Part of a small language model's weights: vocabulary 6588.
Each number is 128 + 32 x the weight over its row's rms, rounded and kept within 0 to 255. Layers, rows and columns count from 0. Numbers have three digits each. The size before them is the row's rms in percent of the matrix's.

# layer 6 MLP up, 768x256, rms 0.22, rows 577-683, columns 64-127
087:132184175129130090119090042104097139123110098113142135085181122147107100200160080166129147140144184112137149068076123118166094102110122164213107132141125151170102141139153189149158178224146138
092:134192073144108169093107133108109070070116053158070105148176130127153098124129162142130076197133105157069142143101119154147176146102111140141133142165099138142137066131148104158097140156163172
099:139163098187117020185121112077120089151103147164100110120152130166074105147169153071129095139101171125127111122175126138088099155100103180152128156115100131085084109111107130077168092168104192
102:128157142144143116160096097168135139154093113230143121142122106174168142102142085081170122109131174153095093054096167122194150149090130121098172136132137142104155148136139107105131128068132145
097:135135167108122073168147185129125074136127116135157147113132151101111114109139126121165139120162155124136110081084147106120075152183116072101176168162091121097100186168082119116121087155090147
090:150098080107137140169073072125142141161177175189111159117074119069175129176107162098090094111142074131138118083094174160147127126164108071148114106146159138175171089072130119138120148144104165
103:147092148132079159106188143099129078118128134125092167174126120139187090132134139141184131111139131158121051155104113127120171204091151096062175154112058139129101123190083127161092134115067174
097:138155174045074186191134177128097147123147133111110147140157186155129134149111127126187091143118128126131138112083173141166153101089096181101133112122128123158147151084121146083194145157103112
114:125109099100155186133146101134135119121088085159116152147167087118110213201122147139116090153120129158112077132133134104104182131124052069129172162124112067110082087097081144118043090161142115
103:110155204063117102147158113189156066136155107088100152138139134157135122133154092157046102117081126160113115126099157155118124112131069136151126045082152117088100111124126091108166176115157190
097:104180150149137147126104158107085157100133138086103097138163104134143167119166152095116139100058147157140107174091158112054119059093158180071124128110150117155140143094081084097111072132143122
098:210175143124144145110131104072113122084148135115139112120100172165148119081141120177145094139088188149120141094125110093121148165106134155213164167114098112164126131118146056133176112140149125
098:122111169093126157115135125126146100079103172126113150135153114139134091126129077102115175154147169089137141152124146123136101117186159171050082125171129097152103135109098110032119116121091128
093:128101095165163093127150163129117129153119120156155132166150115076107156148201155162096063094076184131166181164174091132165113121128048201142153113101154111146144144136157160132084157097164101
097:139111136150146118166117047141154069099105167126129072108073118192127101092112149150168135149129085120120137125187069101068137123130128186142187131110098205178169176156105096153130194117108143
117:136141161141135136048105097143101097157153114095109137120106137140098146142147116099166163159110143189142129155105139132078146129160177104096106174166098179090115146126141161115088166096144121
096:143168158151173099151091122063142095146077131103112099162133109195172132115106173138105081090200173161122074099101147178091174221121124109148160145119172166085143147152089093147087106165088156
100:176191113173162077161109131112060157073151111156093068097165107169132145187122101127193136118138151137142146107135117118162130129108119146115137127120141149069186131188108156159171170107155133
098:122123149114138157142126157169205137138101159142169140093058072094172198156146094161118149099162182155100111108106129163133148175070147058094158084082170077109115183113171142109116096141141140
098:122096099126158173124174138151128133153123103135170118130159127167153108053133150206182119129145122100154120177111228067184185135113081172137155147132087124151099161087144115127112161126120132
101:138174157144109212170119143117095121148192145114075155130204048111139120152042147110113097115139126207105113112022136143126171108080147113127144132143131120165109101102163114118201151087154123
100:117116144167089163129186146167134129121078137204120194137148144122103095133155125122103052095081154169112140153121139127077097142124128135116083139146084176126156077173112115131139123103074114
097:177147173156168192114107166144118136129154121126127163107154106064131132149119135169104112065125153141101087134139090155146171221112141207125091143153113136141152151102197102095129119103167149
095:082110175135142103172126107137109158157113142101146107094157065131146103123098141146193136157110128118136189099069098127096129106173150130170144178150115089191173185131145106077150153068129149
103:101104113128197066174135082125172126141126147156121127140183097140094085119082154159158178177116102078146078186127080165131171101102042112114130184112075125127094146137096116151106077089138136
103:121141123152094120140125136143096160073135164135071167170152151089127098126128122148139056089087067150090130123147190124129071181196167105151132088149134116146132107061091128119113097079158173
095:164136125113161157141068136147095140166106149121099171126151111121179139114105102129113143087063106162127128132129086142152124145104122183158152117153147136143138142120090158141154170109155093
099:092139112143148119112099106147116108137155067116134103130113139083105161111159090125131112176172173137095107151108136073168136163121176150130132139108125162155165125120210142159124136179118095
096:121146173097081154125084112177130151106100133149092098235137130164094137092142159152093086114113162161169123139133073109126173174164141126167158079094114111180136144128097179082111135104157159
101:185192195122114135155106146133117102150080096122176125120129143113129154111183071124115136141129138137139128126116117125196147126138174093133140127138088111086178112197130128104174154143097152
104:186079134062133133107173145161113094095100080107198164156143114117186099137124132142124110087147111127146092117136151163127161142094112117148138122153165139078145118129096096146096154132097065
102:127148175078120131112124122125118071132166106082162139140083120168240155101174138130092133126185122134139084146096106062127046102174117160039045087114153094144137139078120157168171129144167128
095:153142145116136143114121151097124147104152068170143113166096087180156149087135137184149122119066116148075153113142159107131177129101124129109162102118156134148136160103169124132093146102121090
099:161083143088173115086116095149147112196109105065131129162172102104108107092153155166131091142100126118150090103127123121195178102123100147098154176105200100170115123157138131114154129156084089
098:175182164158142203159125157106137111161089085090080092067096153138112124226167156162188112095119140133162190070107079168167189132160152149131144113106078111137100132085199133136129109174159138
097:143134096111063073093111132141102063163147155146077171157121100131100141135142132161106110138099102156183180139106132131073180188171148112104137197167154151147107103104116123124073118109119066
091:119109154121144128092167145159145142103110097127163119068105114232135080111140116176172176109135132122136119084146172106143110124169144122176121102138082134161147168161243124095112120130150119
096:153167093114088106174134103152123123109064085151088174128172151120073085213119204123169139073169135156125103144129117161108129123100177175154156121143150157129110086099108082138182160126182101
100:190113115176134146164076122070161137130081144152095166089120107121091160099097102169135085130120134120130118107172115095098133159142124109076089176135098092184117143207124126143104106039101101
097:134131113141143103102125135151099115124124125144113131148117090052127137112203128114132081085153189080116160193099059128084110166199086128138148186116106125116183173153170161130169106136105071
106:178115158081131051088105178153079199061139157172109093196143136145160156103089061078115080115055166119101090143106159137148109129133106123145087123122118130098160141133120105110062187134156172
090:115156126107107158152157062111078186105138147125146083092120174100113095170098150153117162101141094150117112130147152052148107098156143120156131111101118159158151090143121089108153154106180110
091:132077096146099130111047179140198102135183155104152102136138076095154119058154083135149159089080135126115132103077080128090112159086137117096147125159130084180140089149150156152129136132119089
104:144187164113155104141184115136169097076121127136098116051157134117160152128110164187124085080176138185077093130158132165114217126166135134142121093101125100116148197151149126140112141147176100
107:112152120120150120186157134200087150124126138202118107111146136131081164136121099091138136101104147181078142115083184169084149132060129180155123124130157167162100155161148125100090136195037146
102:182148145099136092128198175140126116118131128130126177115110151188157154126128129133192151126092148175091086111148102154151156087103100146060113126159112141138153139156127124144132138149080147
101:123193182087107148118071058144130144130099067129078113146069119166169102162123099133101120197135091198157162094112100130184128096151138141111105090140167155111083091117123155134164140148141154
093:064139173131160171103067125105112106121146110177152173174170091160136165125124116077023123190104191144132135158106164097112124144075044141072177113112151089135114116129130154145124177120105104
101:173109155130170111128115089111170116153110192122098147121147134120133117129106162132058072118026137138167089188148172147123135130148152135080138079106124135169083101099112126142111158228165134
095:100104119153121116176094132135123117146104099168050112115152125120170127136174147094117112156194109172102168138158112133151153121148122203119101127095157127090129157128141183117156153184139127
093:154156089161126140166059114113190121152118074102115125139192131154134132112113132080149116111144084090134101094126160175137116198142169147109109148086133148133153142047106190095113134171132093
094:168118143154146139120082106139093201184128150201087121104136074139104145110077150181107135138118163098142143186084112082150105161113179102131113124147122131126169166094079107106105123104150160
098:157153088187130156102159108084099105107090108126128111171168118168098111136060113106098116164152092103118090149161115116150136159194099129106152144108131074177183140144120112163143106152113046
091:073101111111106212157078105108101116113107099123135126164093101139133144144206163156100108121117138108089110146090168068125147043071128063094085088071111140168161139181130102086157072150114131
100:103111126130116156180104134220092088060127112077146162140147152196118136084125122189137157134070082106112070096086141089191136108148090147143133064113087123136114208165087167120162130113186133
090:106125182104207181147119082194151121156125097103095110141159107068179090112106101074127105114183068117121132176148146157089104168179108167141079062058115110074110138104090127104106151107146116
099:133057113065121117137108096138114125076129139102120101159180175139126083148107118134165163100117162163138136135199149157153091144117148114120141185133167125164126162095152092096094178122147183
092:090122135113148151156139192118128098125153066120108101116120118074160098124144134083082081149128081149114176069117115088194116169149098110125081155169116038146141121134051075155160142141092082
102:138096122076175133197087142114122162128148140079100112141142133228149110182129092113135125143081140177155119114113101175063108136190136135199124208109157114134138151203112098092086133077147143
102:127137141111146105143080160136096143155115146088115191151080133090124132083147156177114091100104103110063076103179086155147119128122138099075140126142068056136133119171121065145158124081157148
099:178178152110132131086062110117151143148100160136071147124151091141133152112192124115079128170153095159181105131102149109130195154145146144107063176105133063095126164109098141182208148078084123
107:168182170139139116152147099068157196126122119098147087203145121112150145113147134122105098174131123139123125116125095109099120157058139202106148181093168141174189162177088084127108175134158141
104:153135131116159191146097110171189137095098071107099055158191180158134093090099128153080048115102174098156078121101135040138118121108068062103096109147157112107079137096098169160142157115154118
111:097053124207140142192136110149073165066144148097096151141072119071109094100135102131092167157114143090107208106147173099140070103135162166111132152110093133103096120081098177149104141154155128
101:113144140160144155086037132096154135128122134122134107129098160094113161082145148166085119121178144163172175155148106098151077133180139159089123123123169097170150133119156082074140133125078127
090:112081118103145095085139131164080111165151118099165098123140114151166100067138069188098143154157093131136142046159239118138207175186136125099199143135130119148178073134137055205165171111157081
096:175105155067174123136165081153100135092122175100131112165131136105178131141117133140134138117114048142145108097114128078107125147132137133182126179095127097175144134129107122172074156107148227
093:086126115140112235099079191141108094188158125102104065153149085166154099145157065088079161134113153130135109092167180141093088148160109176112043151121119128142131130090117107125155068136139087
098:182171130153133150122136202107089158095100104124105091151073073104133163138093129145143079104119121131149125143096070166106129154143135164140115117115070118122137132106145106124164146165132163
097:168115110152157116063117106077137112128162158090116137157119145110142129125156153104108098081117104140143136132148114177152192139107169207165151152129125140171146160159082096088087162168106149
096:060126144092128110140172106142138152127168159113060106124144111136105071094098175158172117123098154110116120108123071139135125060105139121087143128103100168098132140115090132184163183095118125
102:173092149113151084126114103168106136083081181156143125167171149079136104080094187156143127141117071136124120107142106106130080098173175091044098099119160122142145134122116192054156103120106127
106:135141104167118121181122125113094121197173083165129114148119166107192155120128095112140141126058143152154100134153081142117085105141123139116127167160069091112100141133099157066113157168145169
093:126125093112127124134039180122118105108161085132094146126113121173094156100117154101129139185158141137146171162194133119146115102091063130115192143177133122128130129159136148105124144127115178
089:180079136092123036085129123187134176095076143156146100109093160153105170162139131138092143122156130128137119102127124170190130139093064053218149191144057148108152136114102103071172131127185101
092:143161106088137155144099130119121096135131168165162156133107129128152149062128095137120127205113135120132185094078139182120058150178157093079088137131157144152109062115106080077079115153162100
100:076073149189101125112124120100096094106138185148147023187111076131093172090164147130161105154167132135193109133098116097127127142103147171135130151127137166116120127170163119114122095112088117
094:080170164135109176125131112121083133123082047142159137150126136116125171179169117077149179145118143128163127091125112116121063161143108142134146112133157052111089106106140146150119127157154122
098:121096166139147074126100100176169166121137129138069040131125159069116186151124133093103144156142186122099137122118125146133215125102134156118143115097132141125116134106112122084152189129128181
148:113080143134124180119085138109114084113131129125146063122138157176172135120207170160120134168138128076150131091098112093134164164061099132091142130194099146148141127037078060165151125237099145
099:145135130182115156115125124127091127087126181128078057143100181081169220078134141087152141134100167177135127109167138089183090135128106078149123107130120120141138106084070119113141176106127132
103:105176125138163169138156156125122035140140102174073128090144094129162111126060144138168142165096120138055159128156145097143132130130176114098167190083083120076170142092156124141087167162105107
104:118081130172185160162130127144076134116126155088131138156152137056138139102107128153118131036170129120057101086143159104080086085187139128136180136089099072149133155147138091100046148154136170
098:164135155159112139161119188170169161110107141156103119101114147149069117121157139161151120135151178062140132095089143144141162155154118154129170115073157110132090136141135100173156136120154106
093:171184121124122165132185128119206108108169130099112136147161172157114140116160182086102082104137167122124105180114101172067120170161112155168086168085140139117103178067155121187167128162126181
099:113188165112152111082176161063097089147083139131154119155140158144144138120099076078167104103139101069125182085178080149163183197091142112149122153151142192138119115189090113147134156104094152
095:117151135147161109096115152097106121150172108085115134168141163135158109176085117103141131160157174136166126136143102082143132137012133138152098163153101119128113125109129113086118110140113137
105:103090144126144150136160099118127100154159156099152095129083101131150118111146118136095131211176150136128130116147167125172138133198129104158156126128112141095142149124137120154127153207137137
103:158200129140121141138116140120110141190143093107145221161177111119109104106152122147129149063093100121039120129109096060087125122129144161086130127115085066115106123092133124129139182087129093
107:108122128137155151134180085186083139115094089120147139163084129167131085142182122136094093100102146128086097164134091092124109130132120101134048178161106121184144085074145113138118170124095112
097:104121106099137144093138109128125190116158155126180134178082145094119125095184026107136163129159133129143149163139146129078129139103160149137124124166129148113088130060161080102084115148075133
094:130095093133185086109089092068170132152102139158150119065164080083104158174186098133123136103174119189130134120082148116134153166119089157121103154112116102189152127106106174145153118122091120
096:100132117120111103160140076131109122108133112123085140162113040095068133141110091088197083117175158078154146130147092101123120083148125106077074101174093143092048130148137107129125078166101030
095:040152119121163104174104151096127179074101124130062133124175109107100055161182181074129096084102137143179103168078141145094110094127202124155120181165160116154093049178129133079105130112104176
096:150157113118100106155143094088117125140164088077036058177129156098156203135104109087143181144123188157145093169125117177102144127122192086182117102174131178123115127148129171108167181169119175
099:073086170082189160108109060175055139069111156100161117152138119093116107134115132151140072121134141067069145127153096175046165143044122110037147101130131151124147116159154074100158084143126182
097:117099100123141077118116092144122134108152149185071133126154084170147170101131109127176116142190156115055138111146174178108120111136115120089116068185071137122068095099112126135162176135078117
103:060124094156153148114105095078110126091108116128100149101104090128144109125169164068144120078145062132163143140093132150153214140092110156137051086134151208181129151154101086101122057202199155
088:091155070116147160035105134130066170105079153100143130140110147180094122112086082086161150105057145132127164116094124109113136115099147116085141146168094131137176144176127080130147149109089158
096:127091134154185104137125125104114108148119141096148126047089079137050119108108196098129104136144089101128037179100126115118176122137099073152080098162131087154088123146182124131124155158135114
105:114093147150107178113166143125156123212055114148141179179132120184080149132091154138107100150157103155072175109140095144122128135127138109148170164140142161184112141104115086131136135104138158
095:162169134112096097139101128131154088149128066188132109072191091117126100090121145070121214144161133101140158086185102123136154117105118146071110143107182196136109130054111109109138145145132122
105:124147106097112108046115151149124067133135161152084133117091111142117151104202114098121132119157122108172099176087147116143167118127121114135157102114161119097105179137120109191129114111162121
102:086188195156123155168160139161102169142152125145105167188121125116125129123076084181164129100130126149155143121120168135161126137163117131112064127173157176139073161077073090140204144125165153
102:126137142073145146162115105126136143126075109206116122110193081110178148159127117143126119172138113140107132086107097092116111079096141099082098148126101137093145130115152093155192190192160085
104:147125114135084173138093180157113061112197100111177113153114099144125091137135085147153170075122107107080114151141140143172153103155113131132160110108092127114071126090078086161122114115092148
097:136166064130138126016121118175152172091122155129085142150139100101107104191105101135080133190152126172106100125168164114142092160084053122119059067121140107117146143196133130080110152151092175
# layer 6 MLP down (transposed), 768x256, rms 0.237, rows 577-683, columns 64-127
084:096097106126121132104151163118148091110132135141058098118122126100173146063112135046176113106137074118134108162140140074125195140185079120114144113100130084096122117133138106156112136098099136
087:179108106091164121125153176083155138168141157121167181163145162196104135092113105129154144105155101126168094093165155135139124146162133104161114147127170158102109000132164198060174149103129092
096:140109137107108124128192113188096154148114174094115063098129149098129169141126163161051064135147094148142078132091174159125082159139177095130119155106114150123121238081105087127178126192095083
100:102137093123130066091169098136142151132121121105152112105187141108141112102178171169216164127124160145146066117145155155126164123110111118079156143205150105129142153104096159157173055071127175
099:122088110156143127102122127117099101114127130059170123122105112131129128126124073089201174113135116084164119132145058110119141107129080106125116137143174103149176163127088176201135166100136048
094:107129180090134136100214125188092115127116106127170166102185111173059165117091101179120102128144161116164134154173164156105125146131139227114182078106099058090092216175141117151130121145148118
103:138168103119176129187065091155145123076125117093171100154094099069202132141145147137112155081151166151095110120131066110104176107145116161153123126140128143144143198127070112159159113102166113
099:192159183065108120109129073168146139110152129103113082108097120128131066113164069140097112114102159103170125100122147155118098127131150156122088096141093111092112151059151103137121146147090134
113:107164124157168106090086091095142105057117171179105170164078093134134129122137192140140182104076129130131156027117161103150102117140087072173132147152159097101112188157118143132152090137115096
100:163087143148143092131089157124122147149112091161084089123103160156116104171180196149092156104155113108172136060090199195108071153135115182116186111121143155103124178126078115123134151095118125
105:129070097122111116107135099149132125155160122128130098134132151141133070139108110156170127165181117079102130069150118126165143173144147087199122142133064098086072123151190179152172161114130136
101:134097185167172123170099122115165123145106124107152157120066177131134104086123124170163123146114128141188107153164200128129163108138074112155094110146155099080132165139094159119108137121105058
095:170088103129102080208108144149096173130099118118125154152060063117146154137076133096145139136118123164167131129165129155152046082119054196104127130122100169186117123118150160132118101049221146
094:103104166080139161153108099090126155146087142124156100120146111131128161171104086190073108115105076183119052121073129089118110171146137147137122126139111109095134127095161118134144135170165119
086:137144078164096184114158163162056131142165103094079168137123162093113120141140128093189142152103155141132107131074169140205096117107122080144152080093118079070075052125154195144163142083157173
115:124109164162065143111134127175120158109141104125203171145121126157053139196122141175174158073083096148143150175135160150124148164137139144216161072162128131126075056128148103174183140123142054
096:088132121149092162127136159171107124117154174140158130185148194147080100173120104171118131184134146155162122128137109112089122114127079132077130140132124101165098040161129118150150147123139103
100:147088158073126120092190095125117164091125115146153017121160129155158140129115144143158102145145106121104204052146181110134166065085133150116122176062163093128158165106136148158157117135131122
093:133127170101111093100098130117151115092141163150069124110128172098086080107144153175133105117073116149122154132110084130182113105076115162152058149182132137079112095142092148127126126116123099
105:187121105151089093113151119117156080086089109131149143135154157162109081124231116164135104162122192186120104120067125116047060154159147184117135148171101126138028227091147177094153101142137060
101:110115162116144137141154159083230094124155095135152206109123111047116120131126158102087136105112134094108151139165159128123087171125147093119122178115088126121143148118117098132155088091106166
095:129167081096158087107120024118130136141179077040159109063135114136173137078123177120163160129176083129183166091162132155174114119156120158155225115102099123149125197121138116132126148161156123
098:114142153165122149102163180154140133139216212154078161116166102099132106113134182128122117120118129099057139102130117163151099107152118112180158153196150162173146090112103143086124108100128102
096:163137068136108191064098149187155176144139159112117144151104155100143100173177148069077114077145122119122140073078177083163153165091124137091130073107135146075076090152159136115120072158139103
102:138146170131164127193116133115185105127158117056073155084091113099144100087113142151180124070139158138109097110100125143119151121121120118089112144103135122087146122143156123054101163112090127
100:166080191165113100129201098117148115096130149119154142153104166061189195163129094151128127112112106096135149090147132132134124112151159062097133105122152120116080171089163111158103130083038167
094:090140114131117126137167052112122110094100114160098144156131121141133133102118182147087144151193166099136103156128153119131137177138149061060120098108098053094135154125168091125150112061109151
102:130172103107143111092120161143107105176121084168085154131054164202148125197093119204197087098120099162109136137052080156111095099159133117077135187132157129155167106080163176200112091082132090
093:140168140134139128107123137121175188164112170090123099157105084132117175129115147156109113062053161128143133143146145162138153121169105137124166122206100093064101020110092101163103130119065120
105:098168125129178169162194115135139142148111165082163159139109102170137110104102125082147160088098137100150113094094067133188157115164140138152120142090171136112108118164083126100124171116097158
104:102117120191098106089113126119145085150147175127075139139146184079143137134119095091137055160169109074117073097162082045078078146143180145137099123065197129155102156108120124102072103138129128
101:121094163161122161110144097139129126134110141099144130099129139104083097121123097159094089095144135132133082152110127115167126125072168135156107106096141086131185095143162108092183143085135112
096:126114116106091164146148139177154135111124096131194088166091119128150111149091182131153101147162129097124147070084116136133054133118163173118113173095131109145150144092133116121135083126126118
097:085162178162110143146102089172104086137106145058135097113096119149151067081147119140054122187158172114193123111143138132075104093109125183173134135072124111143178091211172127129133143118114139
093:075132107095109193115128152138156167158107145107110179175159081158128113061116159146082104156163107171145036154152148166125138142077055099135139161106148170134131153144116056141132131052086158
099:086075134081115127125139177126145158162045122148089076089117119107091088070126207115079124090099133163067131129190163168153123110102127136156156136077135106137171038090108122142128152133093134
099:082157154167117145136108129127116141146115142037094130135120080107096155115109139135174076134151140124139151149109131120124127128180141172190109126112081130076180219164030089180137069185103107
089:086063175114139106056157161131125121146159111100143080112092079112163194127092023155091126169087154141139195105120141095110101123244105094100113097107105141119143096208094143145071102175134111
093:064178171102158103134153081173121151184093169075119094132117125087134102130122130125056167146112132156100098114103191157146060138134107173150102145123151118145178013094065088154112128150143103
088:092095141094151123134100173144155106165152174134157070086182132164121106126083154139144111182113054121132124080179138054177180116101145128080168128199103101154123000129127120191125150121104144
108:083170126119153095161158135130093127082141133120128132094144092112218153123139149099141143075154175103136142172107088117128151135147130093141131099132146171107119119159073182098158103133127171
088:124115122132111119123110186113131077148124125066106168166147094178172163067098129141120113163099200095169105178117109180084162076095116091117155147165118131112117000104155182156107082135084152
097:091081138073165118145222073104101132111109090165085167101132109104200143146122109137121128162147161087167125152163078145131100163155122136151172133115123124148104091116098128055133127109190155
107:150120136155105112138095170090048149069210176120064085107129068170114137088124107134087129139134130163182140150145153103181139096102105123090182118076090126123137165128155163136143153133145155
111:107139129092197087142088144122106142106143107131130156110118167137080146151122161110131138136147092200141133192152091070140123115161123198168154083134158126052154142132132132174103202202107109
105:148165182092109117142145128125114112077086131124113095106141073150123107137129131028114165176099169139128217123157152126166138142126139136124136071110131110186156168098134091123177092115128156
100:105087134137112154226058135152154084165120137144149103145099115083177120162133151115110148140163105161101122131078046164202093093189139110127132137122169145161123114045074192112146110166132135
102:161173056130155114128109179108105160126126127095108167175107123135112097138092130047109090177127090141146118134164143139139124150138118156138154172150148114182085190139123122131114161124140136
100:094123107092149104151084095116150124122087154171109193146151170138148107116121096128148140127174122106201033159135145113052111082139093224124107138148148118137179179146114119105161073102152071
091:149155154103092125107132101098160104110059146109154092145174102098168087184076145087064159105098142144094151168195149093122106139101167134146087132124112183083130105186086087210116114101058121
092:127094165154074156135124120064126107070158130139143189149128183086145133107139194090134124158189131092083086090141166133134141111084104090131100164111093100104117140059147089121109191105141150
094:123135180062116128097104139065143145120083128110093152136155158143091118074140126122091120081172099108099159122158127073172144160107086189091074189086140125161083113100108118116155124102162147
093:167095138121178134062105141119151146122134084167116096125070177158125127104142178148117156159143036188120141086108097156090133201118156219060165154083153102127142128125127097121101130068113138
096:169105129073118079149173118149143123133142096099119130152103094173101143105076067196117201123128162094112069205110060167178119127113128102141125126141099109157096102109182168164170154116114114
104:134148111057157091148159101097114094126097122175143130109139095116126161149185129181040155139103127164119149046123098105146145115139168155147095064138112125123101178137116187123157131113156108
088:156086118124120099069112057130084118107166122105145168154134148092121068223095147145097105133161098155180157103136138113175134120132108138087093176177144133169164109098174130162105107162162088
092:106147167113163135154111138107112134105150164156098062169176100109166125141131136168171087093113129132149117151155100072126128156133156100123103131121141142076049053189153170116087108133106107
095:123133098128077132113104106104117118133156172078169176082122120055118112182104130143145129105104178129131141127126119077144120131106160148170094140197144174055144133104122173146167139123131116
113:099133180147140136176139186067153163116176078155155127075179169127108148123103099137081118105113129133170126130147084126100138101081064059151123113082102135172100149091145169183165112103178166
095:162083098148137147069138160166110138128146155089173112113120109139114131069162135199142145160147150104095118111140149134127178089156158133141092125179150172107148199098092105134146130172146124
100:144157175079125169121064056125184142170104079107172109086121156123150162146112104083128130156134106068071114111123135114137206177086036126166095049122092142129158055170153131159098181117151127
114:181145131114058143105086113147132127190126095133150119101119133138143149134134174118124143133095150218158117149144121161168113171095120161141103162157120116125152162176136132108109140131188126
093:134114150071168147166096144128127167178090129164116160091103138061094124132036090168140138177032140149136098132147180095178082120163100103151104150109152122114131143160163135127139136079127160
114:060118137084164122100142125132142108167137180116136141130108146090113139073078122121176130104150121107165149166174168137064101100088145161079125147082123140086169107099112085095086158150142136
095:116117155089124108078142148101114145104134068104150047138160103156200133081091080142125151108160144089139128153139080091119145169185125127133101133068134200159159023079072143145131106076162085
087:124131102098200086110083122105154140133080167131166130101117097086150083153125175140097127144125108124161123152157133117193105104078159097126173136142154099211126228142086182113157107125101115
108:163174107153127144149133141100133196159116167069071143139132113138095088197123093155134152132097165140192133141093106152153120153133131118168109137130124193152115255156095087160095096144095133
093:107132091084071096136131077092118096124120148173137099130126138096116171150174109126141120115174126194148154081141047119124128120104159098133173101154126141192129094165080074084140144057147077
093:115128098131143150149184106179190102099111116139212178127123148114113133103155126139097157080102119143087149130202153164106094138086115158130146070163122046127135144150112175063104161133109120
099:131137100135118134164185103193177084176092137172105057141193136108119130118084127079112147163175136130131156127157089129126137118166089131088094101099109137150154115184148150154143100111073094
090:147140130156108147102124148120164141141092102168174186149129132137162197141161107135090138154155115122159119132123138106129131146149163116192174178158156108139156000149179163071134139186153135
099:128124205127103164137096114027151115117158176135116116110121080154138169136100170102152138098064138123150107141196128158144197090195150097074133153132149165149148157104123146159104139142134195
101:121156113133092170130154117131174163123128184187156079142118119118105153080099074096089087119133182095153171107099173141137180117155105153119153117113209160139154060129168118168116131116080113
092:171181126137111143145156124112165102180086090135125087140185174117072110055137106132132138150134137117139127122132125188131138156111163099121119101104153148117208161187165103100162113141114147
093:106174129118132183093100099113079136122168158079104142142095167073120115126125133118087158092137107150116143111136102138122071101068137158116100059084125147115115194171114193172123140150048112
083:098075103143154122101169183110115166147087106113161104136096114118151122129101168095147173084091180132112129149182160145173091141122145189109168120084143123091116000097156152147119156136155153
089:129141098105150133118162134179096089137114158058098109083150129166119126150076080134105088074141106204115074141160139098155138126107117148143098116136130110109125115127154116084141126138066155
093:190131116128148152195165131157130196166125211139116087094168109169172071115124120102149111117091144098108149143167131093119143114158178144102136094105104186119126064089140156101203104141090080
095:124154103132107153133157205192189140191070120098143181147095135118127111152102096131067134118178172084171181143088096123082141116148108156167132136138085111138199008125134149137103123111133094
167:150116117165128129096075126129128165098142141089188123104101110144166109128159155128195180156137110119127128101163152139164102171146134128087161088191110129149143084054096152108129063133074182
093:082159110056180136181172179056097124139113097145119153151144133128169134123104174170188171162153150101032186166148103142166154106148062154145151118104144111156128056081116131147119103120158087
096:100124158151131162114148156089124126181163125094141137182091100100100128146114103141144125137135090164090068139178084163180151109092145138103168128156125120091096042097126113098115151120116061
112:111071175183138108104182108079103116139138154082168108108172116106143185110101113116139148113147170119138110097143146168110158143080062163156114176149084170139139143119175086104110175145141168
094:097133154112121141156133067128056144138140094124130141126118135105161113111142100131140147096108181139069107075091149110165102153097172162131121119145185084129151125104167145094113180180162121
093:125121132057169118195103123131098159155084114105139199073130131108140148101140168182086114144141103148138139140099218142173150114113066070123170083192117146106160116157084130129109106120143160
101:126055094131086064132100134150054125149101138121120106135146071044110124120171132080159085123157163172086097130170112122143137124197157049149149163127146050125090143152079113133119146149132118
093:162118092120134159122104135107113090087107115117093127090161125144165163147165069143133173205109087060101067087114143152115078074163186054105147117056187134130115139122139117085118152137136160
110:141152149070098105176151156126098110166092148130137118136134114129138085157184103133097105151112050120131112076113200168127069127164144145119112117119080066083215187092144108110153108078120139
107:142138114114172091127088184167146094163097068141125126112143168053155168174110124140131117132114134142092105114115135054121124115103168112200083066159157123148121139062128160052116160133170179
103:128087151126089130100106115145154078110102110073110090173109061137095116125157151118165134059118151173087062131068169099122114063096113168153132168096155123101127092139140114074149114076152105
091:134091177083080110186133120137111138145163154095094063131126154161080153124077182136141097087098190166149117080137117160128167122162097091102128181128102108195148000155115169128167156107149105
090:160140152121139173134154111180124129124158083107094115160136133142115153121092158116127134105120138142130064091117096089134112118113103105098129069136148150085153154130118139150116129127140097
082:113134105103127134101163146124151163113164123092141152124151232119093130118121119150138154107120109105094112149156177132139175204117133173156133102162127142143129171138100084123127119126066111
087:181102118135104136095121149157090081163127210118157179134095197083115098162045090168180092163121097119104164127130132188164120142144149114167085093110142197130162078143133141166114107151125085
096:100144160133128148121151079154124139157083083153129111134168098145096133120123136130100145200138112172100122110155118147108062118100107133086097157103184121140148061085131133092162153092130146
093:086184096142074141132167093185084121194146107133132155080133188101127147135152094128080123109108137170119077181040139131191084167160094187127111134151185108079129137184163142074139165099169191
100:076140088091117204148173141131165140100093134064122138109129108142192118140126138100134187122116126146117171115071155143160130103200151083130149083119147105105119148123117112083089119180100123
098:116151150128113122190144128137095081153111149122091168106141164107115142161145131080142117145151082107117103140039112189110127118146152149103139127119107115126152162125112051091096154168147152
088:143124137103131129116101152120144090103143144150128185167179111159135101114161098162145199129169137140123108127133169149140093179059081135173121134114070087086060000158135177161096122182142153
096:199142093120140192196115127096163159115113084127165112110191178127213132141144100103111170130166150214138172094163122110146089071126125105118181151142055140124152113104152143140039105115109166
105:096120156125098191127106083093137139078131148151128128090117084166153129106147120151126139163096086133160182148095155064119139078118112100128219084108141137081145146063130106099075134093135090
089:184112127157170140117141039116119142148163118137130133113061076087093137134114141113146120137097083114106176089151116077124073168182113059173167118119110113050130063141143127143127087066088154
109:150139115133103098171149147174155145134143058100120164106110144117188170163167106115098153110126100159138089080134092153073103159123146142149067071155143096085143141077126125083109129136152133
105:097143158226160173209191067089114144116161113142090178056110104133159141080132174134091151115136102110121173177116096156090110165136179122140113100075148097114112181129133126131134084104141146
103:108150072147127105118141170163174101130160068148070161128123102104055116157139170144148188120139129181157100131142125127143108127126143126107133143147122172087124082180110088160103154175128120
105:116068126084111182146152089131069154134140090122151095093111131078104088140118122096081112096155152170158156153111133119077073157139118136173125079140128118149085132070129143141150105182122120
093:161151111100171169117165118144125070089108113136085150150126125162162168212090121148209118144159117158127121211152118148115151115151170129144111087160162100158116017171107164150165131115177144